{
  "n_layer": 9,
  "d_model": 256,
  "n_head": 4,
  "n_kv_head": 4,
  "head_dim": 64,
  "d_mlp": 1024,
  "vocab_size": 568,
  "activation": "tanh_gelu",
  "norm": "layernorm",
  "norm_place": "pre",
  "norm_eps": 1e-06,
  "positions": "learned",
  "qk_norm": false,
  "attn_scale": 0.125,
  "bias": "all",
  "tie_embeddings": true,
  "parallel_block": false,
  "init": "normal",
  "init_std_qkv": 0.0253,
  "init_std_o": 0.00597,
  "init_std_up": 0.0253,
  "init_std_down": 0.00298,
  "optimizer": "adamw",
  "lr": 0.00127,
  "lr_mult_qkv": 0.4,
  "beta1": 0.9,
  "beta2": 0.98,
  "lr_head": 0.00348,
  "grad_clip": 1.0,
  "warmup_steps": 414,
  "schedule": "wsd",
  "decay_fraction": 1.0,
  "decay_shape": "linear",
  "final_lr_fraction": 0.1,
  "batch_tokens": [16384, 32768, 49152],
  "seq_len": 768,
  "doc_mask": true,
  "train_tokens": 208500000,
  "steps": 7013,
  "dataset": "wikipedia_en"
}
Each number is 200 + 30 x the weight over the matrix's rms, rounded and kept within 0 to 999. Layers, rows and columns count from 0.

# layer 6 MLP up, 1024x256, rms 0.0538, rows 490-515, columns 64-127
207,162,190,237,178,246,216,267,186,238,254,240,184,173,207,219,265,206,208,224,233,218,176,164,198,191,147,218,179,162,201,195,204,168,219,214,227,199,262,166,212,158,219,232,171,249,205,168,232,186,193,189,224,149,208,165,214,165,197,205,184,174,187,168
213,213,209,233,188,194,178,267,277,157,153,250,210,236,196,185,229,253,212,163,186,254,153,182,233,166,209,180,170,149,137,158,209,177,182,212,200,220,200,194,201,130,204,193,203,200,189,182,202,234,245,215,219,225,144,210,241,265,177,161,171,186,216,223
222,205,242,209,163,182,167,242,170,201,208,186,190,221,198,236,232,214,223,170,192,176,198,192,193,264,247,169,212,174,198,159,217,186,171,194,234,173,189,216,261,163,183,166,152,177,177,199,192,193,258,175,188,191,200,239,224,204,178,227,184,224,248,157
192,166,182,225,168,245,177,198,206,203,237,234,192,199,163,180,194,243,181,176,179,162,173,205,238,193,205,238,213,226,193,204,193,252,230,198,221,159,174,185,166,211,214,231,173,209,234,197,238,224,184,216,245,192,174,172,197,220,237,199,177,196,223,245
197,221,216,280,140,258,192,189,221,185,210,222,200,296,174,197,242,264,230,125,171,193,238,181,224,192,177,195,256,178,231,159,179,237,143,200,157,197,209,231,225,173,207,192,173,181,153,164,259,167,212,172,215,225,181,226,236,167,215,171,117,187,222,215
290,160,179,176,184,150,251,234,174,204,185,197,184,214,133,189,258,230,152,206,206,195,177,202,246,196,170,201,216,189,220,192,203,227,260,202,281,212,224,199,197,213,194,206,188,214,162,232,199,153,201,187,176,215,205,194,229,215,220,202,219,127,187,245
257,187,182,207,154,206,206,226,262,188,184,188,217,177,181,155,185,264,216,211,193,223,140,210,202,236,190,238,196,177,194,238,196,167,178,184,202,210,163,163,209,253,132,216,249,206,161,183,219,225,203,189,201,223,158,266,168,210,182,201,140,165,223,237
197,176,179,205,217,173,221,235,204,225,213,213,238,185,194,151,185,226,215,186,199,209,186,170,210,213,222,200,208,181,190,172,217,244,199,209,231,192,200,156,217,187,179,195,209,194,193,167,208,162,172,162,199,257,196,186,201,193,214,202,237,202,169,213
190,210,229,193,209,188,206,221,186,155,180,188,204,208,212,110,243,228,164,214,191,189,108,201,239,161,218,191,251,186,244,201,169,197,194,181,193,237,178,229,251,191,170,256,162,154,227,147,205,145,238,164,249,233,188,146,185,246,182,177,179,216,261,171
184,161,246,191,208,214,173,245,188,208,185,160,178,161,220,178,190,251,215,189,208,180,160,216,206,245,154,210,253,241,202,205,151,217,202,196,252,167,197,224,218,212,177,247,189,186,182,213,238,215,176,182,221,187,190,202,221,211,224,222,139,168,215,206
275,174,161,206,219,212,221,222,253,190,195,222,251,228,207,136,232,190,216,152,219,193,142,198,228,225,185,158,236,178,161,208,182,242,192,236,193,202,269,163,183,162,217,219,166,218,260,180,184,171,213,196,196,187,213,230,187,240,211,191,215,208,147,193
220,192,223,175,197,212,205,233,216,193,159,207,188,221,216,222,218,199,223,159,167,200,197,210,174,192,176,177,203,216,215,198,154,245,183,134,247,199,184,164,208,203,192,222,184,187,194,210,226,192,222,182,181,207,190,194,224,206,210,198,233,198,202,173
262,169,229,244,151,185,242,297,253,231,255,221,279,176,206,166,199,231,182,197,202,272,225,170,248,163,177,239,196,132,190,211,203,227,199,178,224,200,224,145,227,156,162,217,199,233,233,185,215,217,182,219,203,206,207,206,236,214,238,161,175,187,210,199
223,201,227,211,211,195,222,222,175,221,238,276,217,167,189,208,212,194,230,235,167,179,193,219,155,190,193,222,202,236,190,205,207,218,186,209,172,190,239,183,205,225,184,237,189,236,229,188,201,125,225,181,224,179,196,214,200,226,201,184,192,151,161,210
274,218,195,238,228,207,232,204,207,229,198,179,204,211,155,223,171,246,183,179,203,206,182,162,186,205,172,197,222,209,253,163,193,257,193,152,218,256,186,185,223,125,165,174,237,129,167,189,173,192,179,139,208,179,201,188,234,187,192,138,177,193,214,130
193,207,233,246,157,167,237,199,234,194,233,173,169,173,195,249,242,178,235,217,142,152,130,217,190,200,181,160,237,220,168,217,165,252,221,181,207,192,274,232,200,169,199,243,236,111,221,197,228,157,205,138,208,174,245,203,237,205,232,161,236,185,223,226
243,172,160,285,255,140,167,213,192,167,173,174,213,204,169,206,191,190,203,188,186,197,194,207,250,205,195,141,192,275,203,179,134,226,136,244,180,125,245,181,230,170,166,207,194,179,245,198,177,218,178,178,282,199,201,152,201,249,288,204,219,225,148,136
191,187,198,196,158,212,145,202,180,153,205,186,186,197,204,194,270,277,215,211,136,240,144,216,210,240,201,172,247,204,191,212,199,180,163,218,241,200,194,172,198,193,207,254,221,200,247,110,171,201,248,198,214,164,195,262,213,211,171,221,193,142,185,227
243,215,137,190,158,178,215,304,230,144,207,256,209,293,226,185,203,223,228,184,180,174,199,230,148,210,186,186,185,233,184,209,178,184,215,187,203,169,213,184,189,211,203,195,196,203,224,180,207,152,191,195,212,183,244,190,207,203,260,189,162,191,158,150
199,199,168,208,182,254,153,165,222,227,190,238,207,203,171,263,189,212,177,214,208,176,220,237,229,289,230,208,197,224,230,136,179,210,121,204,168,131,270,214,264,181,230,168,212,201,234,190,213,161,219,206,231,175,222,139,192,170,260,167,231,188,167,183
231,171,222,194,204,243,191,208,202,214,216,237,213,199,150,232,199,234,182,202,178,207,191,180,180,244,181,239,200,184,199,206,218,213,215,176,172,169,163,220,251,173,178,202,147,202,157,219,199,201,219,149,238,233,189,197,198,177,254,232,199,207,163,185
203,185,219,189,223,236,161,183,188,210,173,249,284,241,208,164,252,204,252,193,212,196,174,211,208,198,175,171,239,233,230,211,211,180,126,191,203,188,211,164,231,224,186,226,114,203,195,209,240,112,259,196,214,189,233,188,217,153,215,186,178,206,129,219
256,202,203,251,247,217,182,175,211,192,222,203,228,234,206,156,173,240,191,172,204,233,199,211,205,257,212,183,204,250,173,155,141,236,224,228,202,109,196,184,186,186,199,267,224,197,172,243,214,203,193,193,207,200,216,119,159,233,220,214,171,159,196,213
199,167,189,192,175,233,223,203,233,179,183,204,243,224,197,228,216,246,210,160,151,228,145,202,189,251,269,184,210,184,242,154,176,227,169,194,207,217,155,209,269,241,188,155,163,216,164,220,188,178,277,191,209,194,203,215,201,205,246,195,141,202,167,147
217,213,160,215,156,189,233,140,217,214,233,216,252,213,231,227,210,208,167,258,188,221,212,210,237,234,195,177,184,191,218,217,213,172,196,188,257,227,225,200,211,184,201,197,192,164,194,199,195,209,213,225,194,166,216,193,162,244,214,221,138,204,152,230
235,240,168,189,196,242,149,176,201,202,290,214,167,199,201,152,187,226,235,219,217,101,218,212,214,213,203,202,197,153,181,183,236,195,170,148,194,154,141,249,244,180,195,143,180,229,230,175,191,219,212,180,206,221,212,183,197,196,203,203,153,208,161,241
# layer 6 MLP down (transposed), 1024x256, rms 0.0524, rows 490-514, columns 64-127
148,266,203,174,214,186,199,235,177,219,158,229,219,222,255,232,202,161,180,174,130,196,160,224,204,164,203,182,223,196,212,269,175,163,174,193,189,234,172,215,209,148,161,203,278,190,190,176,205,193,252,144,128,199,164,227,189,242,199,195,187,218,206,191
208,161,216,226,245,199,204,150,214,191,207,174,152,167,205,204,180,170,263,233,242,174,171,196,189,146,204,161,218,206,178,271,195,189,194,239,222,234,190,210,192,205,184,157,205,192,156,268,204,228,210,186,244,212,175,219,184,258,170,202,214,192,211,200
166,220,209,183,182,215,174,220,151,207,128,172,199,187,177,161,207,198,261,190,171,189,192,195,180,180,228,210,192,211,171,243,214,170,196,188,194,221,197,195,174,160,194,172,209,180,234,194,190,166,170,168,206,182,186,201,193,222,192,221,195,179,237,168
204,184,203,224,158,162,214,239,159,265,232,191,218,261,228,197,185,210,219,184,207,224,227,179,246,179,156,191,135,243,150,217,249,188,188,202,178,194,208,132,159,185,249,195,185,196,221,185,214,177,190,190,210,238,120,225,208,207,164,239,202,186,229,254
254,223,179,210,291,188,216,205,228,255,212,278,195,201,176,167,199,200,163,201,171,199,229,179,208,147,207,203,248,230,251,149,217,260,214,183,256,215,271,127,261,229,197,154,135,123,213,170,254,234,185,145,199,181,192,166,196,206,198,152,194,143,117,174
198,128,144,169,203,243,201,162,225,170,167,206,146,172,187,205,238,197,211,184,186,186,220,205,225,197,184,250,223,178,200,218,184,195,191,223,186,199,214,218,286,208,165,190,164,243,220,259,239,179,145,185,267,263,186,162,222,236,179,222,152,236,267,192
187,206,163,222,200,194,216,235,186,177,191,226,174,150,177,218,176,162,230,181,212,191,208,193,185,225,202,236,239,183,213,163,189,217,240,218,257,209,246,224,229,243,250,160,115,155,239,249,227,179,192,236,199,169,182,179,206,188,194,169,235,197,203,248
243,147,196,204,221,151,212,245,206,233,261,234,246,186,226,207,248,255,189,156,204,175,151,223,199,203,235,146,217,226,192,171,196,248,192,224,251,208,208,134,250,167,77,193,205,144,211,157,213,159,175,120,202,253,184,175,227,187,200,175,216,181,158,199
155,167,246,181,176,234,203,165,143,170,244,214,227,210,163,153,183,171,160,205,145,213,200,204,237,181,141,184,172,216,185,193,202,171,125,212,185,192,181,244,247,173,207,213,255,228,174,220,211,160,231,211,217,207,153,181,184,203,170,209,191,173,133,197
171,231,222,195,188,145,208,194,215,228,174,245,184,206,194,182,224,147,233,248,176,184,205,173,184,165,245,195,191,193,186,185,211,275,200,215,243,190,202,164,175,221,245,200,180,253,231,227,190,199,169,214,176,224,175,253,171,217,243,212,180,209,202,253
174,227,211,187,237,181,131,194,205,240,242,208,246,190,217,155,223,148,142,205,190,210,198,188,214,188,211,202,210,251,190,213,231,224,202,228,205,165,229,200,191,186,169,209,208,242,197,232,165,230,240,153,177,194,221,192,173,221,175,191,144,171,167,232
209,185,156,172,194,178,217,201,202,183,191,157,232,207,192,196,230,223,186,163,206,191,222,228,213,199,205,183,258,185,213,199,199,197,218,220,221,265,210,198,225,222,172,226,184,191,190,152,137,178,204,197,179,226,222,164,156,259,227,189,203,176,179,195
152,211,237,159,165,228,251,192,270,246,202,278,235,149,216,204,182,113,238,196,152,192,208,236,209,154,218,167,222,219,140,208,197,267,199,227,179,153,270,205,241,165,150,226,230,252,156,152,165,208,95,200,200,202,212,150,211,171,173,280,184,201,193,199
255,167,245,214,241,227,278,148,175,227,235,200,161,161,171,254,185,135,247,253,205,221,181,164,212,212,220,196,226,180,191,225,191,222,224,163,203,224,225,215,146,155,173,246,218,216,213,216,211,223,181,194,132,161,197,187,185,222,200,178,202,247,206,223
174,226,176,145,177,189,203,165,163,222,201,206,173,170,220,191,266,204,165,207,209,193,164,215,220,201,205,175,167,180,147,189,218,180,173,213,190,156,196,241,211,187,222,217,224,263,156,187,207,187,210,245,229,187,170,172,217,178,212,215,192,214,216,225
191,144,178,204,218,202,157,236,182,160,189,249,191,175,228,256,130,203,193,136,206,190,225,193,280,203,204,198,217,167,272,219,206,177,211,197,178,207,268,214,202,211,190,147,242,216,144,212,182,185,236,190,139,233,249,229,178,194,211,199,168,234,177,182
187,206,243,221,182,172,232,214,173,168,201,191,230,189,226,202,192,236,215,242,219,226,196,205,211,198,180,230,185,201,216,225,150,191,231,188,205,240,196,196,288,167,190,184,219,191,150,235,228,158,228,186,223,206,168,215,176,140,205,176,174,153,199,197
151,233,190,203,199,197,239,164,213,164,155,214,196,199,199,187,216,186,238,192,154,203,219,147,188,225,207,132,185,197,193,188,235,214,251,218,204,196,270,183,163,215,255,225,231,139,176,218,210,179,183,164,186,171,217,192,153,219,184,152,201,207,181,206
163,254,227,224,178,183,186,192,188,172,180,175,182,109,240,190,189,182,176,202,201,220,225,206,190,180,214,222,203,217,176,181,189,233,182,180,226,216,192,228,190,232,182,227,217,226,222,206,224,170,237,194,227,198,211,190,220,243,246,172,198,239,243,214
244,225,203,225,151,187,200,166,191,258,196,171,176,188,258,194,240,189,183,147,234,277,200,221,209,176,160,249,223,209,146,200,212,219,221,222,190,186,214,214,187,191,196,195,214,208,192,233,260,268,217,242,227,274,192,230,213,202,156,187,136,188,161,164
170,225,184,214,222,218,236,224,243,162,181,212,183,191,197,147,193,192,210,223,178,218,207,187,209,178,244,222,219,198,242,195,175,174,208,181,199,196,206,180,166,184,190,158,218,228,188,218,195,175,171,258,179,179,184,210,170,148,208,166,227,243,257,194
155,246,181,156,241,176,164,182,141,149,215,184,164,209,205,180,182,170,227,185,220,216,215,236,171,247,196,204,191,184,177,190,202,227,221,228,152,134,197,197,167,170,227,190,266,215,178,213,154,161,202,257,207,227,178,177,214,197,131,178,181,203,169,169
192,178,198,161,207,154,194,194,208,197,160,156,231,218,149,243,203,235,171,164,187,228,197,131,215,204,197,212,185,186,223,195,217,205,158,225,130,251,180,207,188,164,178,169,218,189,211,234,239,162,179,204,253,215,164,204,140,164,201,153,153,198,243,177
143,181,194,190,191,166,235,201,165,200,222,181,199,258,221,181,184,127,148,229,220,167,170,174,190,139,230,264,241,177,214,187,224,176,219,142,175,153,154,214,302,236,130,230,194,222,171,201,184,241,213,221,193,249,164,161,139,204,234,243,163,238,242,159
211,216,256,219,229,194,181,189,183,190,193,172,155,225,257,229,208,184,189,212,203,210,160,252,167,180,202,223,150,216,199,227,220,198,183,188,213,238,170,242,209,187,165,217,231,227,184,224,182,217,160,188,208,188,257,259,203,221,149,170,214,152,213,133